config.toml
num_hidden_layers = 10
hidden_size = 128
qk_norm = false
tie_word_embeddings = true
parallel_block = false
beta1 = 0.9
final_lr_fraction = 0.0
doc_mask = true
train_tokens = 93570000
Each number is 200 + 30 x the weight over the matrix's rms, rounded and kept within 0 to 999. Layers, rows and columns count from 0.

# layer 5 MLP gate, 320x128, rms 0.086, rows 216-219, columns 0-127
202,173,204,151,207,199,189,196,235,253,206,235,187,189,176,202,122,156,256,143,221,276,240,278,149,196,208,238,223,187,181,171,225,192,252,225,204,190,212,229,211,220,202,190,171,135,197,202,219,156,172,167,188,175,241,267,184,194,200,259,196,207,273,244,195,207,171,173,242,146,156,216,207,191,187,220,211,177,187,230,203,205,167,261,215,203,175,196,183,211,177,230,165,201,187,198,168,228,199,247,166,228,192,194,212,188,207,215,222,239,211,234,134,159,259,218,205,246,159,228,214,222,210,240,184,224,192,180
190,202,162,199,211,226,165,216,232,231,181,223,228,180,218,171,177,205,184,190,205,185,204,227,246,232,214,214,199,221,212,218,223,185,159,177,187,177,235,212,179,212,210,197,220,218,231,250,216,240,217,123,164,190,209,165,170,150,194,177,244,137,232,264,212,216,218,224,241,176,209,240,234,205,196,182,225,158,179,239,205,173,264,147,185,172,192,176,165,172,158,190,216,199,230,180,207,241,200,207,180,213,161,156,222,225,146,187,204,224,222,179,231,180,182,184,164,230,209,207,184,234,189,184,249,182,220,211
199,227,129,192,157,219,176,156,165,254,234,167,205,183,219,164,177,170,194,197,200,188,186,184,211,134,232,213,201,193,205,221,210,241,265,160,159,209,251,155,214,229,148,213,181,221,185,260,211,237,208,205,202,158,186,212,188,257,176,185,212,187,227,138,207,178,192,220,180,189,207,237,231,225,219,187,201,244,143,219,209,190,214,240,210,165,226,198,191,182,260,201,198,194,191,121,175,214,227,192,155,222,179,191,195,195,154,236,195,190,215,177,229,262,211,151,211,181,236,211,203,230,200,179,169,203,197,209
157,179,197,243,186,269,144,170,241,218,207,194,192,174,145,165,173,159,231,166,234,221,219,251,216,232,161,218,189,165,179,209,203,189,160,213,272,233,152,223,198,198,212,240,145,143,137,220,219,180,212,175,218,191,194,200,204,187,258,226,212,234,216,178,219,170,174,202,204,206,201,201,114,203,255,190,168,203,198,214,227,209,233,171,240,167,200,167,209,203,214,223,204,249,266,222,241,215,250,202,206,180,153,209,237,186,219,235,189,206,166,143,239,186,202,212,178,223,206,180,114,239,185,231,208,245,207,219
# layer 5 MLP up, 320x128, rms 0.0868, rows 216-219, columns 0-127
248,138,166,244,245,216,155,177,235,175,180,210,218,204,210,227,211,205,201,255,265,235,212,208,189,207,182,198,130,179,162,215,239,204,182,193,238,179,151,169,178,207,154,193,222,192,195,186,166,237,206,190,190,196,228,178,227,192,178,233,196,212,168,200,242,217,260,206,185,218,211,190,219,193,204,206,201,263,186,149,176,153,207,135,205,158,238,230,213,163,144,169,212,229,215,189,164,186,163,205,196,191,207,182,155,203,262,233,178,203,221,211,200,200,152,243,199,202,230,191,191,187,219,227,173,201,164,207
161,220,240,218,219,230,247,176,250,182,184,236,211,140,161,216,203,174,199,172,181,179,226,218,161,217,195,215,148,186,152,199,194,203,222,215,142,208,194,222,200,198,216,182,152,193,120,188,176,148,162,260,233,192,225,190,121,209,257,184,184,232,183,151,198,169,212,230,158,214,192,191,171,172,270,206,200,231,245,212,178,227,201,179,215,185,203,214,184,207,239,182,157,179,247,210,248,221,229,194,175,184,157,211,186,165,223,222,196,216,173,171,213,206,196,150,214,186,198,209,194,222,247,195,155,188,225,141
233,196,174,196,189,256,134,203,187,229,170,170,195,175,146,178,194,142,168,203,167,219,174,161,221,161,218,175,201,230,226,201,212,166,178,176,155,239,247,205,168,181,177,165,209,243,184,255,172,195,195,162,161,198,209,202,198,199,222,176,190,166,199,209,236,167,169,199,202,226,160,233,215,177,206,211,186,200,192,233,167,187,216,221,118,187,199,207,189,196,206,205,232,239,215,151,164,190,226,191,200,223,214,151,156,190,225,208,190,233,206,191,156,213,223,165,220,245,198,217,200,195,217,184,191,200,215,179
137,273,164,137,167,168,227,164,207,257,185,196,182,183,248,157,190,193,220,186,188,226,247,175,195,188,199,165,225,188,193,197,213,183,181,156,196,196,226,233,153,187,204,197,158,208,118,169,201,217,180,236,206,202,240,218,241,203,221,226,171,138,167,200,201,223,207,196,179,240,224,194,233,128,191,209,211,209,211,157,174,214,170,191,226,196,142,172,202,180,211,170,247,192,130,187,156,204,257,183,232,245,180,189,201,236,197,253,246,211,239,255,174,177,193,225,182,175,212,247,244,212,145,201,221,189,200,179
# layer 5 MLP down (transposed), 320x128, rms 0.113, rows 216-218, columns 0-127
242,206,220,215,183,228,208,207,227,184,246,222,164,269,192,224,194,233,246,125,213,219,162,205,224,208,231,142,232,208,237,201,244,186,144,203,174,248,246,231,201,244,212,205,232,200,182,224,188,187,192,205,193,204,182,251,166,205,207,226,178,195,194,205,167,244,201,254,217,151,194,220,191,247,208,175,209,181,212,197,177,202,193,207,215,206,189,219,180,236,157,203,170,157,192,267,175,227,193,204,228,186,187,191,217,212,162,189,193,196,163,197,187,152,220,185,122,178,230,206,247,216,197,236,187,236,185,154
183,168,203,205,193,227,204,253,252,213,203,294,195,187,194,195,249,203,207,194,235,208,230,200,200,234,186,246,177,193,220,203,184,186,142,189,201,215,168,241,181,207,199,212,181,157,226,178,232,279,201,133,177,190,229,162,195,203,173,158,214,202,187,209,160,205,207,168,225,191,218,254,182,181,160,166,228,154,199,217,216,150,272,223,110,220,179,163,170,230,188,184,175,159,234,165,240,209,184,159,206,254,126,180,186,207,179,198,192,186,192,237,195,157,201,163,197,195,219,255,193,261,191,218,239,182,235,219
219,215,206,214,205,177,234,238,199,197,211,274,237,149,203,217,173,190,212,214,219,234,174,174,182,190,180,216,197,243,177,196,211,176,192,177,199,192,158,197,186,193,209,219,199,210,222,153,186,167,170,180,200,236,128,203,212,177,185,247,211,177,171,211,194,232,263,221,206,253,151,137,185,205,244,157,239,244,174,195,225,216,193,228,210,200,212,258,176,208,198,174,159,189,232,232,241,116,191,203,175,186,132,234,169,176,190,190,192,151,194,167,226,220,182,227,181,231,220,179,214,199,180,192,189,181,217,216